config = dict(
    vocab_size=8192,
    beta2=0.95,
    batch_tokens=65536,
)
Each number is 500 + 40 x the weight over its row's rms, rounded and kept within 0 to 999. Layers, rows and columns count from 0. Numbers have three digits each. The size before them is the row's rms in percent of the matrix's.

# layer 18 MLP up, 1280x256, rms 0.0833, rows 1133-1158, columns 0-127
103:475515527505484458583503413473434538535555536504473481465408538466523503531559515468526521520445468491513520512493509494473440478558503491564525416557449464463519449522454496486469512449481485462524446547494487502511529479480507492497558541556517527429532510492503473617595593467503542522564506503500491535494460544520431467557450463507510461472491552514438544436507435531468450511435
100:600458467465517434484465526519511552482587488506425517533487475449507475476464477499442533528551528522542531516517490491569476543456442559560524441507520446458486508419489475538440483534490458408484434493487478546466456467466512479443503534503479485496476570525520495536491450470548501544464459543508491469491489465488480389486520535544462513491525599474462492513459584411517421499486
100:536441467493473487449524499615497508478550493426555477471469545420473484507525477567390518508478523480489556539465507478508468492439483554541503470509480510456436460497523545494461499469484422420450455559508524492456508522531477492488525496535563543450457439562500556569503464397508480482539522456429478449561463512476504511520446507485464458496504523591523512556490492474526415502492
104:481471464423552466518401529527503609498453399487569464484500528453524503475510560465549543528495470518513446479467501503529528514496474493536531508453465444509534475524490474546409561423446497508447473473551492527460534456521554506578528512523460557525445593510423516486475432517492533558487465558532511530524525567503516431471505441530531444483531536499514460518476515514524480494494
094:600463517507458528527519627593419471546448517415428524504545471529464486441500559499560552516458527519526490510458466566561441536489499485531467501500484485528479539484493529504510480504432440552522487533556489509525511495442519570510525465496479571492501530526496457441465519484389495477397477462504484446456476507541502521437526456524406441497490515507476485471554493535471533426511
098:473519516463514538513520501532468521524506553491524488553478443457390489424435445572457480446484511466560454545487557508471511572489474527504508474500487475541463439524522459487495555487513486539525491462506509499590551467458550504581554486544597462514509449481485497565590520535447490519523520532485557585437579377476466495558398480498521493518503563447531494522573497535526436513511
096:519475487516497504577534533556521561490589520414523465528415500534477559528472519487520520461533504524494460533520442452524468476481504411552535478483495401500544545497471450472419448509512536435497479473546507481514587481559500447469561487471532472541442464473448489495509529430467510470512443501520447501549533507522519431520529546487506508508512516508488553506558515452593543510520
096:552448502511508427565473495476504533456513511494517557570456544489466478444469524528513528585510507514548532531555484475527415490502557513518489478465528493501465507524443506520441517489509486410440466548458493612455573496467492490484526507507535462430473483586466533484465512497503484514514521474517456540533460464487495533500497538545518516524447584511525494495535517460472473529488
093:446510474438512506503511447496398472499505457507556505534561501456505538438483478483454593502479480481509412523496468481500513523543447549479456493469482487543485454495529582488528493471455517512569504533513514454473486487507472462420525446494537486515503608459500443528453484536420535498463574511544524574440565429524436484466453422537569491543536521497529525491471483442517511558587
086:471403524477456490496501587498511499455520375425582513522470540465478500393490486525395528483501544512498491587521451462526497475488536509546541524496462513462513459443475503478468483511522550505484439460553462554475488538563536480488490552527450514499539492524473565515492516497551479471533485518481436500570489383498487458501499410487436464569453569487464523473530533454473509372490
097:522551411481538490530525472413482567472537505415464530543500518437472506499493475468445462522463509534442478565485474548568436517390536573501473448489557541484547482480460454529465487453497438511452537492435535514469510519494463550492523528532570504506445508510551506543562511476453474494589417481450507476469460453530552525506525480511535498461502517502531551550494461471473479479477
104:534578473562513514552426487513526528563447518486562517539536502515485549455549511517506545511467477534461456519481493476569440517464556500480515519552481460503549472526442437491418542482514444474528521522498519471557487523450470538473590518482456535463392445549554525511488547442501461569437465493515466563544553559507477468521526489507555496495455504525434581526491517525451555537448
101:533484480406547540403508482512516481531543524489545515510528466517429515459466562546513497448484487525533483440440501524565481428477517563486516457467520449471486456508466533506529444501485484494463505587465498512583534507542471525517560439592520510514512533494414474519494509364524516455462489524414449479525518508536474529544489495525470520475509524525519534448454545503541396530492
104:577464416478496499518562537533477552531481504482481482512480529470436528543476496494520558438437533540493475553546485448538495494466541452431507459515514485529541551546514490458437464502478515450478518462572426512535543489541464507496593538449479434502536492535514550506492524467483506494379452518468516519529504480550488476483489546499502554542504522522469553489547536575552507452573
100:454460485463478497599464541525487478491527466441547483505482455453512522448474473545468503549512502643529535537576487465522555501469451517455554489467537473488554488529475427505469502522519472453538518518519485536500611504549486483494546528514491547530442433518435458464491594471543487515531439486503547548636541538442468441473504518516472492478552505490542447492469411481468517468427
097:457497479405475493496486439548555531502611498499586469527621503525547482461495504500464494492492518508542458498547446502464549484469447508482454395417517522465443519537495509511482507487474527454588423527480445541486498545464504517528530536585504488546486528482525556471477520481469393510460547534446561524496501520458500534512526537537490565496532479513544497478542585498576478446483
105:553491561510565483473471541522502495532543573455505506474542510472408476483420510565452522502478505502438544510539492532516461578511533492509552481517551458558463531535449504466478485490457597407451500570501504474593562516536494486515569500472506399466440446441493537448486463432504504507532550481473478525460484468549429499493462522571478543471526525554557452532475473453540438489549
104:455543460503437544486495480509402478481561456500512444470508508535513478518498481490477513530532527524461483488500485504558513483561532497486492513472513461420496557516486538490516406549507463521469495549587596520507488460525510499431514486455452470456450575574490516548522525472447514507500447607471529544527530493507466505520506539518514461480517460462498430574438493548518457537571
099:506432537490503488508499516529443468476494544509497461475473488475444541524535462434484484512480491484485447505495464494458555518489474478485477507531501546565580461561519414483407499527467513507482466462572483545518544491556577483505573533561533582485490480545512493577505519474484548506445531444554483480504517489501529563482428480533536517483467521490466470473540420577517547497446
097:462449519490530519525518495532529481531501432476512555554535479448474470476478475527433491390522503483457505534480447480536542496427534547441516456548495553459528582458534456492482468508507516495533473435525474526486510464488584499490534504495512471427481503527513529472461492499537484480521503417515528473465514610526388387510535513470512509508483483486526447522515518493562484477505
100:523475496450514468523586491543434562492550501457586520466558570471538476490478491544396484422475496521527464620533495442472551489450517573423470530503475470477503466511397514493529472506537406518534501508574528575565545557533513522501533550548535486467481495523501515489501443455518480543438534486482511511444465481499465466544521574497474501479479473515539477419476484499529490422418
107:533477488483516513507501589523396489500488556492515510472493468511465589499537499528457515508505484537516508524468547495471514510588496490435447478530461451538571534490489484571518524467528465525490475523595525528653451521559511520525513608508559470533519500517563500467504427481442471471495520517504503466475503476455493550513477529475568418533524485476546481503491459487444455497475
104:514472471494570450513413546472514543538468502506470558468527497483531558526520477518502519557411404471482490493563521575528533485570534457488505513533446541585585456481482427432597462536454517506447489547522493530520538510482507551508462525514557562463475506523522538484518472507473486491447505491515421512507496465555500428504498424549561525528514471562479525489446521436542510525479
104:522533542417539507509472514459453589513554515502600472458491502515538529442467467565428505482482530533595498526542508496477496434580494560471494471557455526540470523567476521492474495420462557524455530536494471538422530481482511538490508541502456529461439478491459519474472569555524533494472543412500458532609475496450477519492529502518508468590462503508502582583516477469527478459513
100:547539518453507517464496521499483473495456538481540522503531536546441537469482468501495484493510470469485466485531380477493479556542522513432598460559522420463448509428428433506497540529462498518499555473480532550579542536495453500390445506479499501460542489525471549571487519571473444571477522529556473532490542462494386506506437464504495514591500578512518491451538515515552536484536
098:531513433535462519495499529438498471518550456506509530426470491504475497464491493642509489484381508582523444509510474460543555483522485527535499504472432494467455426501447475526503471451519427483512476500499533506495473561445475481578566441539502462534454457510479528521445473509426491536464557506539507506503511430424512519525502515474571549501529563471451544504456528481525562558533
# layer 18 MLP down (transposed), 1280x256, rms 0.0763, rows 1133-1157, columns 0-127
104:472466528551494485604473528472464477485480554490479530442495579505448503545517485494573567484489531464546525413469531648551508461511484491460502476473532496454455476548543528425439434533456453572550454482511560469483489520553534527528543498469525527498553521493490487476497473457526514500470543536550504464479552476562518476529544525492594435444511434509491540415503484546437546480515
093:474546470468449535534564456471523450331508487472559567491522530513539551505480435481491501473530498414501437433558448524520466517504544480501545535495409513480474526495530504470501522511539512421460500485455516437421472472498540504564434543492479512522486490451534492483505498554514432515489557511517435504523486473596465491515515550455520535550510445485479464523458540463476544519534
092:496508540507543457529464515448551501448462485565451508499523512558525488422476519528526453497463484459486479511544491561535436508443433500536584547510575587451511554494554537530493524505563524548433475465387482541514519519464576498506497464515564545556562532478512532497457495503530557481484490464501460497519475489555508518492534500439568420434540540488517465458444548465502574568533
101:522554548497549486520524535524521498507518491523484483495455387535419516534562531517492507440526506431470523469451455479428417558451569557533512479444531444544429526518551605495511446527438573531489500497527524567501523447535516463518557505527564480531490452416542570500518442481460566452488439497520475497534521531544479469497410549422454408494549410533494491497505498473430448477526
094:526565464524552524490520467517509457487476438503470522494545527491573461490504478481460561465425432493489480478539514563463512504438526437479488558480495537419511462431496514412511447557502497510491537538583467518478472513514571522477448486511516498458487475496528477495507409594449594522544559496497552519484433510471513491457543419505459523525445501438472465511489514460464465563483
096:515470511479483465482511511534479489413499509512445466455526515497499435513532426490539441494546533495484532496482513501498458515493516494556471514582555454545531479517473524497478494480543461492528515495456491509521449451523456568625453536417479423463451529527536470436527503482508507587516428494460481532503535507485507502471505552407483510456511466537509499459465517464504552512519
096:479468438425548458571504465516425516478494479489455507431423485531502509487471522500537558537520525468476485468493578529483454509555449445521458458563571564468539490496530464473508523450429504523462588515566533441528418502427534513474524494534518580470585514490446542470457512500515507504495538539528461596511465538552517533554507468518560487503479446499554397441489554574485487550504
102:542448411494521544498502478480471482490500605476471482535555439529585515506507452520445453436542506506481514512448490444553468545515444503524501580544490511512502553553490488555504510471528523486429466416520534516520476463471478450430505437442539576453432513540525543491575507465457520531438531536548555502499492496517470558461478547507526545515573532515512516420431549502428531505496
089:454495527494481555539481458473473492503547463595473513478415521519538490475424575470438425520509548490492447543536537538516511465509445494583509583428487459509511506472489440510486463590446443477566546472484507538526542532564466583456523528508464534488448494507479517482497473520502566495460469447436503497498557547476515562497516621510481554452493520489568475550454512466535566521477
080:499491496517566456527552485477427491427452543573447524545527484525520507510454536496538411458491529482520565464534506521521556462483483464460485490499488479498518491504560479491520503524466466487521546546495457505461507466516484472491469484485529513535485542489487462449477484479470453520550449508484533508425503545528527524463502520469394521525482436573510498534510562544561505543566
092:501497546549503490502486536479527470476474491520489503518531513532440538488504473572526497507480541518551520530491449435502504510625533476504441494452483520491448519469575554451489494549551495476563411497555445447521591440534543507401516582456540444500483504503469435537500502508547545515464519520482452467550537528482559450445482498469557460483464489524523478443618547455462526511512
112:423442534460460491490492549525508498457574512513499491497559502427487454471505463485520542452519539460504480496499497539427617599479535514454455480438438553550538531449552569518547490477520484497521526513431452555426494455572514538513487507481505452536567543488477435470553466508476492483553509552516450419492466511545477566518460475523456524451559448550491518512511494482469528474567
106:481536494518539504532453477467451489517480537479498519486519515562579440386461508500562501486492470450466452424569579535474505493516535510458477561437494498463485474457507482575466513521486455548498536479476491481510525449483480518519545580494529508502592563524550515506514529504496520514530526587525560516454516513452524480510481607521531499467528452528482443430487512438487442548572
103:507467513464533479517616542484450443484536447494520509470542488501519580491489590483478445522441527490461549572546489522490477546464478498502520535487590498489478456564536477514524476549514519565522534458532436448467452476487504502573580539525468490485447448417542553479516496516524517505479489486471536515510413494547517500400456501457424442541492471520537530484553477529429521467477
092:500504496466537517450555416558491490490551513474511493465493520548442409565533520504521528487525513477502553535561527527481489501537448523459533467532449549507494541549491572458461553408457485498484453498436419527460522469489516472512479510484536526492550454482506506415505541500488556438503584481442485428550514539517526542486455481533494518520496412523456466424527510537507520467450
094:501495509537525587579543540496435516475377443517540528487464456539503536547491509472485530477437477474510559436464534518515563486512457511490432462565594469487505469487458490468495488542474581521551514486530492421481530530558458530501526493452462435478468481537538455560491580551477524514538512442515463466526408536536520444568556420542396504475452486466470509506513444483430470535489
108:496552565544473481505594541462534540494512558533528493472487487473536448530502482509460507561503461495452481595542532591383480530492496494474473521491475460552476495443491546520426531543460503546459533552480447464520498521500554449465485481456529517499536486546460502544544509495528446430495536509501515556430521496528471509452440442565513462480571528548516550463512503483448525466526
105:454484563524505437535518402562504564553549509505503603418579566524431517537509532475547505529441528428459517476488500519394493526478536513493531548461497519482468487475491485501412557481595531469519439499488496593455535501525509513468387492570437562457554515505512529543474600463551515544545407443509522474519526511524507468490578419512484530516533512510472499473533463388478507530524
094:503469494514503514437506523479524507444463531561524463447492560560585457527495455530508523516452506437470495513517509562444575504513540484517522587458461484467488520501467460470500506488509472539490488548529448521562515585528477471526588520492489472512524523481516490576526565485474468530601513539489494510511511539525603525489505572540575486476512471532471514528518581512517528472563
093:517496506514546532508479473498452499511508464553489446517441426524486516479444506488573516553465516449473450513526520570475475440397490454479497491500483511463549486455485591513415575552455474545524525530531500530444504533537526528510449485452481486519443532450529481515455489533515525499458479540436511534523490422496601572504577495489581480516504516554458497465501454467480469497521
090:466511523463516534502649510503514520449485535484495484441481500495544506520512498470487495419499506441535483508489507489515480516475484526490491563454466506474494492528478516492564458468487527460493508498466515531506506732491480501544465466523499473492489486497507509469475505492479487466488523513464525517485500567512489508499450485464537513518370450500530504525481462498546525488495
104:524526545502503495550489472374461532476564499516504425483494510543540474526439487507487507519507524464520468505536477479558465548513512556564519463481438463509394493468544479559525518546549458544534501470568523474562475522539540526453447469445474538498499530465542546471560523452422536507493515571440508456442554500532457480431529540464570496520501403501432474544507410491499487507444
099:445524597466508520539523403487490530505456564474483499517549530460476454445518502522474472511520584546585513495426511444457495546465559544511475524518556452423430515490501535521518516504557456463501438458441479495487565391481546487526459489511506420498535511535478464456493436460444515514504515452503501422529570504560522480497453507585451502475546518454579502525474530462431450466541
101:470490502596537483515574503540516551425534446480485475444470521472541573524538487524508427544549541510526498524440516415497482425571550400533480549514507487482395463423507549565538542486480496480502437504461463467491517482458473450454456448533553474570539500472543537507509518473486480518522446495430487535481479497512552499558472471504418490532472554572547512498526532525526484532539
102:519557438473475525460516506472494456569567500487513540513488502462525427567542530471509517441456537509431519472490447500446402486490491475521509537479472529501459473437590469552472474467523520421432570551495505513470522551520553514545538459516446507508489525401533477524466498534585489440507553414461543497601432479579437458407531461520456558523509504486493538573497483523557527483564